Weights of a small transformer language model.
Training: a variant of Muon for these matrices, 1084M tokens, 8271 steps.
Each number is 500 + 25 x the weight over its row's rms, rounded and kept within 0 to 999. Layers, rows and columns count from 0. Numbers have three digits each. The size before them is the row's rms in percent of the matrix's.

# layer 4 attention key, 768x768, rms 0.152, rows 461-511, columns 576-639
102:487478511509509472467505489542484499476502529497487483495490470481529460510517501483527524498487508529487455506492510495498543518480498511500466556525476526489534502534476543457478482471523528
105:524543499530513530508490523480513483459493526536452466517493479480506554506488482529479500505534510469523543486459469492537476525522530523508481513523511515499493537492512548506497457501496533
098:503482562517453469490492520520527468509510493525563499524525496466454492494504476508480494464446480505514468540477517534476520558479498549512490444540526469461534477541495508481461507474521548
100:492494527531491468532520502510478486503469453493520502533509489514493530509514485488497495507483505506487519511551474506500488491485517492486436475467527527481515441547511501517533504515511456
099:507563496443491477558483532473488500527451497491484528512504508478509506479521493537484479542494482525461525491480462495473489530526472531506492492557539519510444535504487536538452502494511489
101:526513493494521539516470494472541496536509464490516487530532520496490497450536518494553550502473531489505484545497506494531539481505537513506499513461526535462506506551498523521537457471482482
100:527469478478509463490551451509521490486526479533525489528504508472512546550527490489476511511495506500487520509482516562507501470523514467489516517483543498507496535497496513490504495525485498
100:449518523505503492477512491489535474504506500536491449471504503483485474499503516547500528507497518533508504502507550515547510501555484483540487491489494519470458500483468497538498487491483504
095:518518440508473525488518519459486503518521503497535505479440547495526471556518490517543512470521489481515578471516495487496526486481493494519492513503463508491481470485462489538482526517515476
108:498494492521501523449517486515494493510510514481496489478472518460498464464520520495479488507546523488497490440510540490528537506513506515492452500518459499520484526495507462491492499523508494
086:505497526488498464522474474550484505503499542524511497537466466531491523494524515473512507459492514510494526439483526540497516538562495522500510441505477484474470462493524522551523502488492495
097:488478504476505510486498507531506500523543500480459516459428494474465485480493498537512508565487497534483482453494530508515474493547489502466489508508521516494540517494522455467492480491514479
096:504505512496477506500520515534512498523478488483501522535525514572491486504524462485475496510516520507451532481439502478458544527495492520478488517530508522471487511514468519515467472532475475
102:490483514579516495514537471454508516494509494488490477453445467499483486511493497504479506503525549484433484518497532469494505470507480513519503526499456492503536524495533504538509539471472494
101:521507517483470494491485499478494489446474520541479508500437534513458506490464496483509471502508501463564481480513466506480503512494511498499503479499489516517440494443510506474484520505467474
090:488547487519550525462468472512474478466469449486515482505545520506531465538494464503498460496503510491438501506490497517489459493510457523525485515475425485505492502456524476476472503514532482
101:499519499460507492475471480483500561497514484508479474529518464532510528514475488488492483444508502509504500507481518532549490485489479505483469498491504536528509533542476517517483506492481535
101:482541470439492467485540504511511549464478485486536493506525529526540474516532544469478514465487486529508518467511505514520517548516476463509518541532478479483525518465474510516516511527509467
092:473499486522492506502486500517479528511535513499494548521516544452491494525533503520478483477511518585520514517505494502490513536502527489510525472508550485471525509540500546515513503500520507
097:423519517479486440490526536479490498502476443518497518471497499508476480552482490474501525494547476509463498499545495496550519540525507503518492490485517510501503494533511483506544482471442476
096:496531514503479516480501517539502468480545490496472520528509505538502488520506545450462513483448522455494496487490453487460530437522491481503499529526464514501474472501454510504487452524498492
092:532520510514534484518462527538514520487543537495520512507467495514514531491494473498492476501571521502524526517524487470470486507504532521482496532512472537497517491521458515513475511473520535
091:496511537596473468464456506497533459488541457512526520544471572493476502474505488461507501502508482495517541511509518531512521519504507499484540428446504497522483484502512489470495497480491486
095:503521486519507508505496472503487534468516464511511504482541450526474461514487438510540541476465509489477470521499536459576493502518469518481505517539527495517480513477466479495496453484456484
093:498505537489445526468526490489474482482510491514485495492505544548506496552502443496478491495510493479494490447535506522492512465521502475526481453497494532503531483471497476526505522499467519
093:429493485468462494530522532494469499513515458489502484483519487510491487525470488449534463487535519514553471467523509551519507496523459468495514511501528466499508474524524460489489501492471491
096:489523518474507494490486536518461504488484522491508508487517484498481468508496522492509501493520456518473523527498497478481500500466498495477484496513486555529468482506495519481478502509485528
090:506461513459532533515466507506501478540500532522463533534509496513488495520474472486479500526510495541523541512512531498481468457500465491520506485475483472512508481504469495458514475513482506
098:510533520535480480487522489498500468463528467444530493488541520477486519476512516514537496520462511503537502523486456527506481491511519498500470502489498531492514518521538527505454490511501505
098:483497499472510512504558493495463532487482491485476506439492495525531463500480453467512518504476480542508460511494519559438463486519483462524531538510490496487504483509485549503510501486469520
098:500514502479517486483489539474510458491491551484523535549495551468493523506475473452514525531512511514478526502527504552534476468486486491491494518454491487548522468466511463478558506490508453
095:556495530480513523500492497458514539497486524487531482518475539450475504501517560502515447550507523479524517530523464438472498490508527504455506469462443489483497537478535460467522475507475508
093:461515498508470544501487499515477452513514529500532530485486500494489494488509513505531473540472500523502491515464464484544537523547483516479494526526521520469479518460518478487502497462470500
102:503478495486516494555496524528475463483469518500513514457564482506475542515505471524543515550526489505501532532506481462466539494504494481510484478493512505547523502497455526509532505479486502
091:513535556532557501484528507488460551479475527502492487503537497485514490489511542523480495503515525501490549489530501495507520496486474511499504524491492475453489469488499527516488537552500519
100:536475467487519486445453488563507480494458508491490525499506463514484558464502454475517523499482423487495492555446499520520521502514487507496535476456532477462504540477511472485513500504476468
097:521506515512476502515560465521474457503477495479460512522483473549486510486473504490494478484442506535517529536514495502485540515556512486463505482500496474458496491509471533518525501527467478
095:547488511476460510490534483527486530487522495488498492488502503538468510514527499451501505469490528501525514506516512485464513539528511512538498505484530463526507509470502467528518466457487496
102:498490517507538472513454539490532489488491504530499528489509477548485494518522499494498489503546504483494472521508497442492527522481519465467507493535500484501514487514504483505509496518512530
098:519482525520456528493457494522509463496533499475488491487519495494490520509472482525506521518502521476476517543523508515511512452474486537532519515507454512445467496498471491494500482472505495
095:481563498499483491494499475515543485516465506443491535508479494503560539497532524461504439492502465480502469487484507501516454478499504518524501509480512498522491469492519486446484515495485528
099:475476461484505507493492475483501476485481536504479535505499531490508519469464500489493491518442503486518502509466478506481467474494436548507500489482475529523500483517463497472477514490513486
094:503497477490497466469526485482524519495473496510476504478523521494507499552501511505512541494543516461487503509538507493470488495483542516459481516500487530491510495490463494500573479515538503
099:487482526475504522486505503497503502464512524539490509560478543487472505508528517480476538520529518517465518502482493490479535537519517465492484499498522521548576488479493500478503513522528508
095:470440526511505521504499537517506456526508520487484457525518510514455489501492483481490512499491522480556500512530545499529454463525527473500524512487493477527503480541474493498521481474543497
092:531514484505527523444534477473502489538523517510507482506501527512505516528515528530543503554493545542522514501477497515497508477463492471505485480527497474484456520530512549533516520452495528
105:515505468477518519447528466510468509476509496489486478483502533445481519481462486510476509484505507496469489499532511537537523494481524497527497471504468519485512463486498530512510483489496458
093:501481529488496477484465470485534533476516493510452491500539507536491472446513484497470521496529497495507493504482534525474491473494486481539516530460494490493524492515480494475453477492536470
103:475513506498483518479491505470491501513504477556477463464505460525521486499486495532537512491532503540547483522479491496528486523488470489489465526512459516552508562496519522477495498468510487
102:506501504467477497483495524478505511468540528437501493494502517511492467521501476474443482532467507477498536464510490463521538514537526487541471490526485487510500479500511473495470528503549533
091:481505488526485479494516495481499534513500490521512497492499537517472514523468531501527507510480501523512536512537531493515487534495485469513491493527530485531503543452486448522448510450531436
# layer 4 attention query, 768x768, rms 0.154, rows 462-511, columns 576-639
105:466496487523540498501486524461488537502543523503485481525518505487503540538481500531525499512521490509502463537507477516521484554496523526521476510521526479519500547521489522437457493487489445
096:505526511493470475464472454507492493485516500497503524448507499495470479470534510483481457472527511540529476465463522446469519511490514514500530516500488522504513472557474511543547479476515525
107:501488478520483560541489424523479505506491490517504539486478479491553533495545502488498463505514533488523512489502502479513561490533480499517506499522525477488502505471503475544491537546484495
101:530541463534507554515478516511499461485468508515480536543517528487496487479506456482488481481498508514466466528497506474518494499498499591514470476546488494486488520490459535541497491493495458
102:491467517513501522512536516466496492515512483520487505489469529509474472510540511480470482448523468549495479448473492498557519479529540499436560518485555470530492475523545540511512471499495489
102:494494514519499482492487530513505464506470507499505505483512509467478504516510488534519507477492479520511494476515507530498478559535475451496526470462492486464539499452500479496554461523483472
102:505505509523497484523512523529515492505518449490445513495459484477475493490513510509527483475487492506526503470481477498512484463479450500489490504506503537487502494503539504498490509503565468
099:529523518504514508470538467550486490528471521513522492476477523511506461489452479446490485481462480479469540501543530466505510513516497475498495523535496508520527502524508494462502490476528556
098:498480490459485510474503488486527526521516534522514513498490524490466495462518476518540507535503508473564496498483544485481537502461520526510441474474480457513480521518434486430488510491521522
099:493476471513503522509540496513540532495530514503509514461473526517541497484497524470476470478509504521470492501493505511533494490470499476529480458474456514514493515523501470496491501494517506
100:499466503488578493458510516480519496531497494482446507530499477474532473464433531529497494548465478504513513511523487488514519506487502479509471523483512502509505539511531493541534502497482483
104:536514499519471501462523528463523466510472506487485510473547465497490495520462498514496486450503454534494513511511463512453514560502546521532529489510490454521502572529477533520519507512508496
099:502528532466523531490500506535485521505514547554517514518490500502465518480543508530537474519538473516497501531515457506497475518516471502532513528547478505475501554507482501475544486490469519
099:490537506476508470538499475480517488481472458475505535507522466507452488537505480437476473512499476499517505529562520449494428490546451545508501500544506472516466515504502512504511485534485495
092:510486470454508518469503507517511491521492509476453544506537505508501488489483483489510515525513404474498481488491472467524467517456462502484479513539526476534572505478528512521518481510482483
098:524514524487503464478505523523497497489495488518523519506525502500483500551499469469532507513478509526461518480468498463469477514473537497502490484463507493443498526494548522446442468498516498
098:527472520519500530512464524514497476471478526544531495514483504479503483469495493511522501491494536495494488523503506538468435475519494526536489463531504512534479515492473512494472479539544500
092:503504463560481498448503518511473447504535561458515484433477448501514498527514502498475462507475490482471538487474542484492544488490514477448455497492499486503512524510531485512481492472476512
096:524490500531487524458478492503483514526491484448455506474470551503513467488519489496513491499497508535525514492436518468519532497492499539496522480468502514538488493481491490462521492492484488
094:512466517515525502485557505513552528510515493497505525540512500485538548472528520466499491505478530474515497509516460485475479514480514500486513484519496474540443549547509504482450507506495522
092:483484491491450494498514529488478510498494531483513499478506479507537514464513510460484553488457515514490523531498466471502534491514519519466496500476532502457536489499485439513516515505449491
089:467517463512503499561491507515519490479505458502511532453533517520492482510470493500481530518543499504545473513466524497486475481494522472500518498521469527465512465474521503475521520532475455
096:485456528515478485535517485496509512515480504506485497526497492498470524509522514446495520493516512554518489492485499515508471469498543489485485464468553513481518477520520477491478461505527525
098:535513520495533553479504478483491495497494511506435462482446499497491508450479509516488481485490466527510505520528487512534489498489510507472464487483450476516472475492507539480488538478490461
093:554519493522492487516482470491474514543492505535519506491497508508545443453520516446469503505479521439506478518438461515519487461473523527506468476533477458518517518525498482513497507500486529
094:510541484498494500493521476515470464457494503495493508483453481544477512505531489487471493527517535551513495485485467454537493504473543504504504498497476505501485547499536517446518496498530487
094:492521481465480478515485497492475508494487485514510488528535538541519474516451494476502502513476475483519521459527477534502458493541471458485514531507508512497496483514495491494556511505502498
100:486503508504455501503522516512543455482476476507514462472528542493520507491545483480490475478486554529490483506502504506477495536488465520558509485517488451523510541501488546473498502509532436
093:511496544496572465539472458506531511533523511517511503462457471517494488485477519521484517565484495483494505479502447525501491480483479494506495491502461477510528507496485514527498489480493478
104:514449486497508500461515495483512525534528527508478519515516512465546465470522503473474518506485464499454480476505475513457506512495483480466553489497498426526514522515518473471467499535485519
094:492494496490493512578497486501517489521506495457513523538488513530490490500500509487417511500499484513479549473487538547486514506497440495523495501512544550475445478520478508434496512507473528
097:500490492480507482485458480484523490515469517483518502507460504489499472504491487493467479495511520492514493523480512524493558484485546540492496514466522460535448505524508466550462481497508480
097:503560538503479505503508496510484512444506462522489509516519452498508529460492451527504503502502475492495502484532514511511472509482494509506476517509545555525483529510503488508539524515506483
092:485496471478521536474491519550514466501501512489500523531484510500489527518508539538532461497501546505520457475470518518501481514508498449480510492499507484531458485494534521498467507526530533
095:507536450488519509493500496496473457482467515489510526440530483520516492501507461498556482489500480518475477468534464515467519557496518496552450542525499518492491491496465503502548532462513477
091:522499530478482516524490483447473492500503489511489491442466514471479517508517531514493490491510451482519540530483531476500484482499500531495488481458505544507505515458529495493433498463480476
096:503539504509487463525473485477486515452498494495464439481489480519486531553552508500492508534496512496467469479484485484517541547500457487483499524489490535463509476545536483436512481518487499
103:512525467534494519539450469487460512520496479497546526484532481493500486529478486484489526486495466493507453476484484505530471521466477494486523510474547529500500487496514545536481482529518521
091:490509511536540490459502504546511535502507477499469510508540478530512509456479493466472477468527522514513481501523479458468507512496529496475518504514504486466513525486488493500536485507445498
094:469522530484479554512495492482482493487474460521495462497483480530517509500471487492504494544472532503492475482480512507524508504491469519522488487505473528487476500464514496514502488498499486
098:509508462529522506500531498520511476504503508518501509482490509503470506489515513454503481512487518557504461482521463499480467510527510559531555532492503484499451520523483492538522489524518498
091:505475468471495504446503483482509484477533483454467447479498490543511526521502498519510446491515501451470507475533530493493507494524444468454546508494511438461478521520487496475525482517495501
098:551513483511499514477515510488528521473475482503486526471562471480457505472476476482543500488465488470490523525476492514461511484486519503503528510526474496447520493513478531498516487477475468
092:471488513437494500551495519485482514529547491495487506468440482540495483499494515487472485499515474481467542483512524536484442464504509532512472556484502484486501489521478458507525488515492521
093:482462501535533509469512546478537503556513514481484472504486472495485489499497532457463481505525490485503529499520524509523514489496438492480485485494452492562482521550454510502476510464450496
103:509554519506490523467501500512517520463498520516508523568489442518529475519467517507475519535537528524473527518503463490480536533474474517521492521553492502488494473543511489482497522507475496
093:483479514509500476474464515480487541507516525468485495530515516551506470532477478461500525500477487514496502510536475539511447473535510464481487495526508464453462465485466476518499518498454511
096:521511475497485547529501513532540506457481509497480496489507488508472462514538522522462501573576445505487504496506465520494502461457508518466490519504466511503493483448484532484507526570488497
100:478467503499429537498489469508479528496505502519464445517467428479525491518522471496539513490475489519522508508483503493525509526461467532519490521517566510510495468470539496521487483524493475
089:455523504492521506492502495513480506493498504506470543505460496495493514474490464555487542515488478497512528528510498500476492533532539505516537520454521497537460505478475478489502451492546501
# layer 4 attention value, 768x768, rms 0.16, rows 448-504, columns 576-639
101:527543510460517480528480473510515499517498509483485491536489517545553479509518514534501523473518504513525506509480513511504496516525498502473555472512502527458472506488498489474492510505512500
096:469486522489473531528500502513519506497509484507471451484471525518523532508497493548515464465482486504512456525494506513564524512493514553474478520510494505492475496461510494505448463477446476
092:476446496508527520487541481506520461514490486507510529507537495509474494517509534508478472446482527502463504506500518521517510498528541505544512472534498517459463552494521511548495488489454505
095:481493497477540468498517485536519433500512489474510498462499525470504539492479512541511533481513487470520545502492513482498493506479516491492534520510472496482489528507503501494499494491527507
099:484515493467488484488485467471478525508487521456515459502461504491523494468530464528524463471484474488503510551506485504565511459522505498539500520506526497503460461481496500514460524499501513
097:468516495510502559474466526489534521508479523506503477473545498499442472520427484507521480499496493506520459512452522514478467529465526480465499486495533486492488505513488532508458465516498499
098:490487518522507533483514511528522515471511519510481532482508520537499517527510490519504484527509508482463510499545487541482481530488518478489501530491489470516538508472485560498552505494504499
104:513519547526485504498495480501503501452509522483492513501466507522534499489520522486538474492513509503491482477475509532484470465460544481510468524502539506502493503505497486495502536486495493
101:511478540457462495548490523501523495512533506497485532466495495487480525523482498513501484558485471504466503497499492529533480502444470507521498539490475519476503482475502544554481523501488454
099:487522511518475499527512532499493487522485529507542468508484514517505505428502550517449472485522478497501521468445493496490523534495460496473518470482501508478506512515464452510488522539536477
096:501517473520511531512449463506469481457510480510484494508542474492506492514516500502474494485463491479489446469478498480490447502478496463507482526499525455507558495480543485525502508501503512
095:464502518447491501483473503474488538480492472481500463541504477546515495512518479533486512504513524526497529442487502527556516495491493483500517524491512499484525509518519468506513514489488519
099:523536528484491520501523491481532488515462536468561491515499484519513479514515565522533445486484494513519546494460510490497500518504471500524476518497481524495491508480432517495486471510513468
099:496486510497487475471524515515496499511475470486500541497470549528504505460471516513475498516494491498516470490489534512501491542479469545498524520480506504554457542516492513556485572485505510
105:458443470460531483491520522541484498436484536512477481526505507497462489551480485518536444483487492481498501498486500528517483499485499497513506516525442533515499540487499489508485522566468522
095:496519528477501503494474481497497465503519478478524530520459530504457504485479449516502447486507511523496481491507498499513491487513532491480492502475536483523498553493524470565510501467538526
097:506482493473567493471493483458453470543505487487459522470509516519526526488494508550501454483445505520518449540448529481504494480473481487514533500503499504511503517538496502509547515487477496
104:507504495487521511523488529479547521486503503539513497475528479515473484569493532476494495513518462492501533494521513504490488471532455485556460510487531461501546506494496466502533522463525467
104:488523452511519527553523502522516517482544493489468480482524497533526472512541452470475494529492467517539526583500474537509507523511504501497552499480463528453457469518496489480491466498492518
094:500474517516508472545477480481509491491490509460470450489502555475508463506461542483532548506481492489514467513511507522517512500470505500499510506492555475491503531486519503480475517492479501
098:506507488538490481525532510472500530487492447487514501454511481504494541520526544522497466515509494461524494488500507439541510521487501463533504470502480537451460507461497493506477487496489494
104:524481482520511466498483447494513505508473552552488451476524495485518525464490525475448551492494514517506522479549484457494506504512463511485514516517503509482479498483517528465494473501524524
104:497479497515495511492481481496500489513528504505489479470493530533498529501519507513514461532487529517517520561490470505452518474516493490504453518485502520516485497455486481474549488489516455
101:512508476504450525512485514483473454496504498498538467455482472484487463518451502488538540469507512448508531441521529483489459488494490521485474481452528452466520477493505433504493485529463499
100:492540520509525496484470517496468509508506481491497513499513502501503506516493521509478539462528493527520480489483477486523470486517471450505512541532554522511500484502495448510527500539497570
098:519513491501475512505499522542488440515521502521484506535489477486489501477508480478445465563490518515521504477482502499513488470524485478529545474527519533492497550504486537547536480460481474
106:503534510485529454468512498480469533504523511519483496526477531489498472526503541496478525485470494502483556437468488519494471521511535530494513510493500545481509530448484512485539478530488499
102:536524478499471517509461513463491538496496520541518537481513482484513529526495486506506489519477508488522490526468513466459494543503494535503495487500428470467499512485446494494444464490539505
097:498523516489501532486472523454512498513497442496493514524481512500501479490476519556499480467504490527517458520451477507570496477512507492499492502494504475484492468511499507504491454480493546
098:518507505502478520496470472535501538515481473525485496495501493498517521445468561502483536502505487513519487475508494477492498487545464523515513528498517505511508508482470470510524470476484521
101:487561492481502536502533504507527515514539483497493508469475519492531482528517531531494490494523512449517516484481521486494501481526452501485466510514520470482515458507493492484493498508495443
099:499521445511487527469530487512528486484520480504527497489503536510514505508524499472486550518482488500474497506525475506521483493511507486503479512502424557472489514508480501492490478521507488
103:473483529491497490497491470461569487486523521498529515523444527489496502523501502475477525494522512494477499450506475524525471448500540503493509513469496551470514531462553497509516540532487478
094:496507505491485501497488536483492509539470529545472518525508526508515515488456469452570467477444543511473496499487479514522492467459491473463508510509484468521484525457479495492458504502485542
105:496512458498524505465491508526518506506518503532543502508570506497518515517470508486541421483517480533519440491469525544538493503468509513507486449458537475471463468486445517478504513525517474
101:501513514522491463523523514470540503512506474516540539520503528490485505495492501537489456529489492519474516497490509501491495489531532493520483474503475477465485503470512516507518497480511442
100:492505517452488510488506493508501488464542459512479547474547509500559490471518501498492496489479535549448485502510532492509485525483462480550514468461504471522513491482529555511499494503510516
098:477470504532500458500471493494493540559506488500493483486478496485481552496525487489470521479527525473499524518487479471488468472519553482513516539520502462501535499525556495512536479485474539
100:514509508525515535491452555497493488508514476529484522507552449494473494518474461498465474530496525535490498469496471533492516426539502429484512524571522491496494521517545512498495492453497500
099:533524480491554476479434458474539547506481512522519487518488518491480460473497495495465532501513472507463536514480481503510451480473487494499458517509521486502557503462475491526538447507497467
099:488520484520469530490476530547472476465490487505516507496511497500526460493520527533466510506544527471516514513525460483523515531473463514455505495492510502470562522480471492504490447470517513
101:526459523518489497534537509496492475447504518480553516482508518498553546480498496499500514491497496482529493520507543516497490532500525534516497493481493533498503518537547457463470509492484532
104:509486461472481481528446505520506495453531478505507538517509520513480465484552520465472522528508498546501456498459467474521540491536528488524492495485499512524550516504503524526505488501485509
099:480514555509489524538487492512525536469485503505536491521454489464499497533487461536487464475475477495457484510487508575505488472527531443502463477527541507500530462479496482501490498525512482
098:492496537497467520548612542503494519530496514468489515497517512479501449491479535499519513501472462514488477496523507547518534475532492534496482485475489493513487504536512509505511507473491577
097:457493560472480484534492489490495504456506486517477510504504503485500511540461516503528473528503525478531481490553491537462499479514537504550467465526500537535437531497514470506512463574544517
101:503451517501473477522517461523499452522477509532492473496501530546483501451468457489513504516496509510531545517494487501523471510546480495534552481519487474471473539489562502519508469480500503
099:494492500565476503543516533460477476516486484506493526510503517484511485526450512533524463515482536507456540487527453499478562444488491495508494497513500463500488537475503495482504556459522499
106:484540474492499542466493492502479498510502484511501525460488514525513484493545535443482515500459433518484515487511484521524548517541485553542473549505512520497500518512525525519498513462473456
101:485537478541464531469482507513465532463517482480475515512534511523480499547536519491471468517510506516544485501488491568457558504468488458494482500520516477565501470485489495505469464508491489
101:500536513502433533533498499507537484535515488522531519515561502527475485483496472516523482451469531504528547478470464482539552496555504514510512515538482442463454490515500501524494504502506473
093:496506473466466519530541488496515507529450479503501512535517457484484527511517490472484500513512495451463526496507537495473501499501467518488478520508494498501454486532522462445481500492522468
098:512502493501539492510485521493508464445487506499492488478466554447485516473492502513496491491503525482492510542472549543493445446504480469438475503535540516509509445524489457470545464470535504
098:504463522497525535550458487466444484509467457495517536469500501500466517512494521476513478491534468479512499504557444521481487470486500485569487548478510458492507525467505503559481524505499461
100:463531501453469524522521472532524498497482493470496495470447477548529490489482485484502530520497495509498528536493501506546511471516489513494538480487445497517430478509474514479487464529471531
091:484501487452435466494517503498503487487504434499469501547475477476519514474522523475531499505451490451516492501483483496485498493505538490497482477501475472461520480523517459521477503499490489
095:504517521515489556482509464506496479443485522513443529461485524548530523455496499484514484465475516514543527480481456484497503539503495471518518510485497464528480462463525479497525503496487470
# layer 4 attention output (transposed), 768x768, rms 0.158, rows 448-503, columns 576-639
101:540489503515507477492511499504516518500516480526480518519526477524554458493491483517479515518520522458505498522491486425522509461473502549476517529531486470527503473551467490479481495461490519
100:538507490497510459487525461477505541503507549523539508510522467468493473524515529503495496499480498523495505518512476489514502463462482505524470520471502501479505536460514472500523514496519523
096:514502508543523482506513524511495499536504534501507542507495542491568498495521516515501504534501502526510539521527447497498470528463491529497522475497492475465554484524516477526486495508500506
094:478440541459507527476489486507526477525501471489498499534455483492499483510527492506465511525508514473507557489506531505479502491519490521474550524464505513493549464503511505478496516525492518
100:529523515513477461473499524481495539517493486517530495482465478484467465577541520539494495447508488529503524491466474511533517478460508494508478518480518494529533475523507497457469454475499549
100:471475487479468468493520497487508481518524481526536483493486439469490460500534486496496525477468481511465528544497481485471507518485498493515506527434511494492489500498495516511504537521483467
097:511479520513476538507484522494521519481499496539511532515502454535519511517510489517527511465501509525485553491480485462485528480465465461521439494468496493438517503478516494519520507476506518
104:511524550494499485530562494524536526515501497496463489488501499460505536485490483539481469490505477496538496508532476482474482491485454546537496503498486507533537496476518466516504494470522512
101:463510483471451491536525502532462499528524499521497452525546517439537497507571497480504492524483512487482481486505483494530512465510526534491449551509511492519518485544504516519471512508499558
103:538513501519464489498522504493475528495485471476485470498477518509510483533518495545546518499514475511453497481491497510481469476550554447476453524506538496542503485538524493491537513533523525
100:491470483466533488502473530502513476517494500503543476492494560487462531513476515543473479482541507501511524517514531506541507509484464503526488481475469503456508503462499492471499540497492486
096:519514484503534511497520454532529509496479516492471542503476496471488514490464453478520525518532487547495515500476473451461509497474496536515497485515445491458501519502560510477481530481474474
104:526499503507494473467527492499472509521510467522455528493544526495463512492477510516519516501541513514514444466496476500505475493539500495493470525572516478516516510480508494495524468515549494
103:503521472531505478506524501496524526576500534468479486490503507529500524517501482469495495476521525506527543523529507528504528483536497529462468487481491525502511509468521470537551512498504506
105:510471502455486518506478527509509487472546510465466506520509510504429492500483513531487535519538512486520532558504484499536504504520509466470454515505499530471521462539503481510483470496509495
100:458487494512516489498545538514493464516487534470483504518498459460495477480497512551481501491498508475469513468430527514551488518509469504467529493499488510507511481503469543496514527495480504
100:504489502467509511475473476500493498498487509507505507548433585494512454489497502484469561490524510487492491499525498510486476510512485563487491533480470466543498472480462479479487508531509565
103:482480520501520489509491495509487485491502480487483492485478525487521507478488467493499506503513513552475508502482485492460511504476473457476537508518487522507475486520490543529513481500483507
106:521513489567496481479474465467534488509471526474470460517481519470486469483493528538511474446448518504487499489469497494518530488486507527517457489469485494511501534498467476501491481491504497
094:512477512502526482477500451515495477503494557496461485525468495464462475471463480490502503515497483487476542485525517517530510472512498542511489520496455533462518492475500494524558514493468488
098:533451527476517526546494473503527500551556473510497461501477565487471549487461486533519520484471475511499450522512517526523464532506508544477510503492508491521522492522503479504516491538509528
107:509487530467529535500492500485479533515490527457526516533488539513516510493476498487516498525516480459491502501497553560459489521481486498494492512533492515524512481518507505471505503443503478
103:500530527512543528477509490477481531512479485511471510505478456447530487488492485469473522492524480500520467510554543453532507501488463454520491490522495499472498469466567485533500483504539518
105:511457487519523496508520469513510479507486519516539478470536514457505501526519483510483478490520537511468499520523484525543503500494532475470503537514506480522503485557532534513491488477531505
105:495481535510505531486488483481512468496463461499541498496474463516499502519530526508489542483519489509478513458467545467513512481522482475495506516519451500472482492528479509492492462497489526
101:465484450470528523519538488505559465508471494491513488497515469488483505493487487479534496498498544519451492496495486481470556524498500493476507494509469479490465466501511516497522501465489494
106:503495536532467500524493477482513513497502559459490509494525511524492514525477512494513478487523504499513498488503429468519498519509507468462487514480526483500545479528499499501457508463452490
103:508505537502463464477480515489511529501492515522467534509524496519539482459522479511495509471494482483498488496467449515516433488531474475464519538474500496535526484525516522527522503573531513
098:501543486492526504498506517506501526543520509452526508524494502506484496464506472491545501458457500510508486514495504497494484456490504513538483516486523537505477517489483465484498486526446518
097:500485481534507508481484472476520503464495469511506498513531531474499486460506497468533472507524476512498517495507542538453485522516539466483520484561513467539493527507508523476526493478527505
101:525461518528518508495497477511530492551547491488555510494555495524490499485489524530559504472518547543488435473513469467466516516462483510493523485497539555488513507524512508503513535488499440
100:542483506524480490504480504491500462493468544524494506499509492490504505484487519483485485472484501495525492494456492499520491459499501512474472492507471499541521541520480483488461479508551552
104:469495500453526514491497559526516521535472461510487491512487518498480509464510478501482503524515471468486470543535500475500543514515500533439522482523508490522481476487469474446511518453442501
097:516502504506519490486489535503504499508491502480507508498513512516488494502499496488467526495534544486522487481482517485559501463496499506477498493511542516508532473519550496459518538497503496
108:498497518504421506539474472499510520509457466461529521514473516480513495523500495480506517472511538479523542511485520497474509524517518487538493514485512487504564484529527500524508486476543514
104:494516521449511533521500498526492549519507480485541517547542525492470514463514511499527552511476445511496477498518507505491530499518488463488515489498548482488500513502553552501517528518482467
104:513491490522538513442537505512451509528484500479481530503459542474487514472504493514494481500509506493516532483513507473486500491484518527486517491498478512492501531465475490560497464521466519
104:454482490526469472499480431497519512476493455494581483475465527479505487480528480482545529467470530456481490499531514549483507537474514470498468491455533509486518488501506513520490501500449493
100:527484523498515509506457462534466498501467492468523516485466491503454543459530492491498485493458575488463487521495476466538552490499499496550531500458558497500483499501528476475485534506471468
098:449522526500443463467503479494482524479503476548457516489504509475509558529513508509526478506483498523489474507514534507454514525494527499518472493476534486528497499523507501469496510470468494
101:476478539518479478439546467510516523518504519509505497539463517529487449499488501498490514505517493506489518461493506536471525445507520507503509480509457531521461524516494483540534520524481521
102:517473512494522499473510498466520490495503523535487450493518532478488528532514522564497521557550525519504524491510556463525496509551502488475494483504492513482534500502499475460479471485474520
103:485494500553531516491509502519534476481519540473505511512480491454519502470494506515548544493484476475491531490534458520485446512514502488490515502493491502498472541489443494496479529479491536
106:493524491478547508514489525464497525505512502463529508494480487492500518525520518513501524467465485507524538527481473499520507421474519533516475496480512505492512500516514502468464513489497483
098:547503502510527480506501539520478534500513472471554549466519488464500474508520493509516474485548504521457474519510522530483520462501514491522493515504499503530511470501492497487519514500509501
099:465539501550526532484453545530463477507540512508561485487471537461541505490520505522500503445518496526487503495451491490473442548496469520538515515485474504519553494554490488529520506483490499
106:480475504514515507481507469496519495518478488536484518521532534478523482498501512524474502500488521489467526457533479453507486491468588504445488461548483515488527486518479470488544529517502529
100:560472479497520493489473452499512551503521524490534499499496498499516516465524498540487466514479501442532491503460509496514519552493474521576537465469537502526486507521476512523470507493469492
106:530474475514475480530533529500477467483493511513464488467490503434502505514519486543493533487509503488516529503477476464502475509497481511486444496482493472503479527490474496529488463499524450
108:506510534471536515504478478480499535515438528502485472483489445534496501515466513552522501541497512491493520480480492481550504494479466516539545517507520536470521520451522512521548519487500481
103:496443496528471474502490493484507500550513536504475500526473497461501465497524507457491523517546550497458528506510486473479476509505505478486508497493504525480509505482492511509503476504507497
095:540546545469490483511497498471543479597489501492524509527495530481514531511520512501503501454534518489509478537519522509510493539553518514482545525478474524473504517473514516521514481473463532
101:494457510498516459487499481487524476466509444502442504490493484494532487544510523544515481530528512531481491534487484479493523505497529519493519509490531516449526470472499524507487502524491479
102:501539436554508499485504494501484491497499497509477465490500562510499498494505526482488553514529482479485537498505476452469469502482494540455434485480542454499511490504515489515521477525532467
098:498492492489460514519502451520483478514488478522538497466520502483548496514494495514496480506492546459461477464494478516478464498459517524525521528497474488530507534528501499519520518522509506
093:497495492488452534513480504489481452490499461521506532481487522453464515538508520488533528464508503499490533525499528503428481514483501499499495500510493543506481535565521513467488518507522554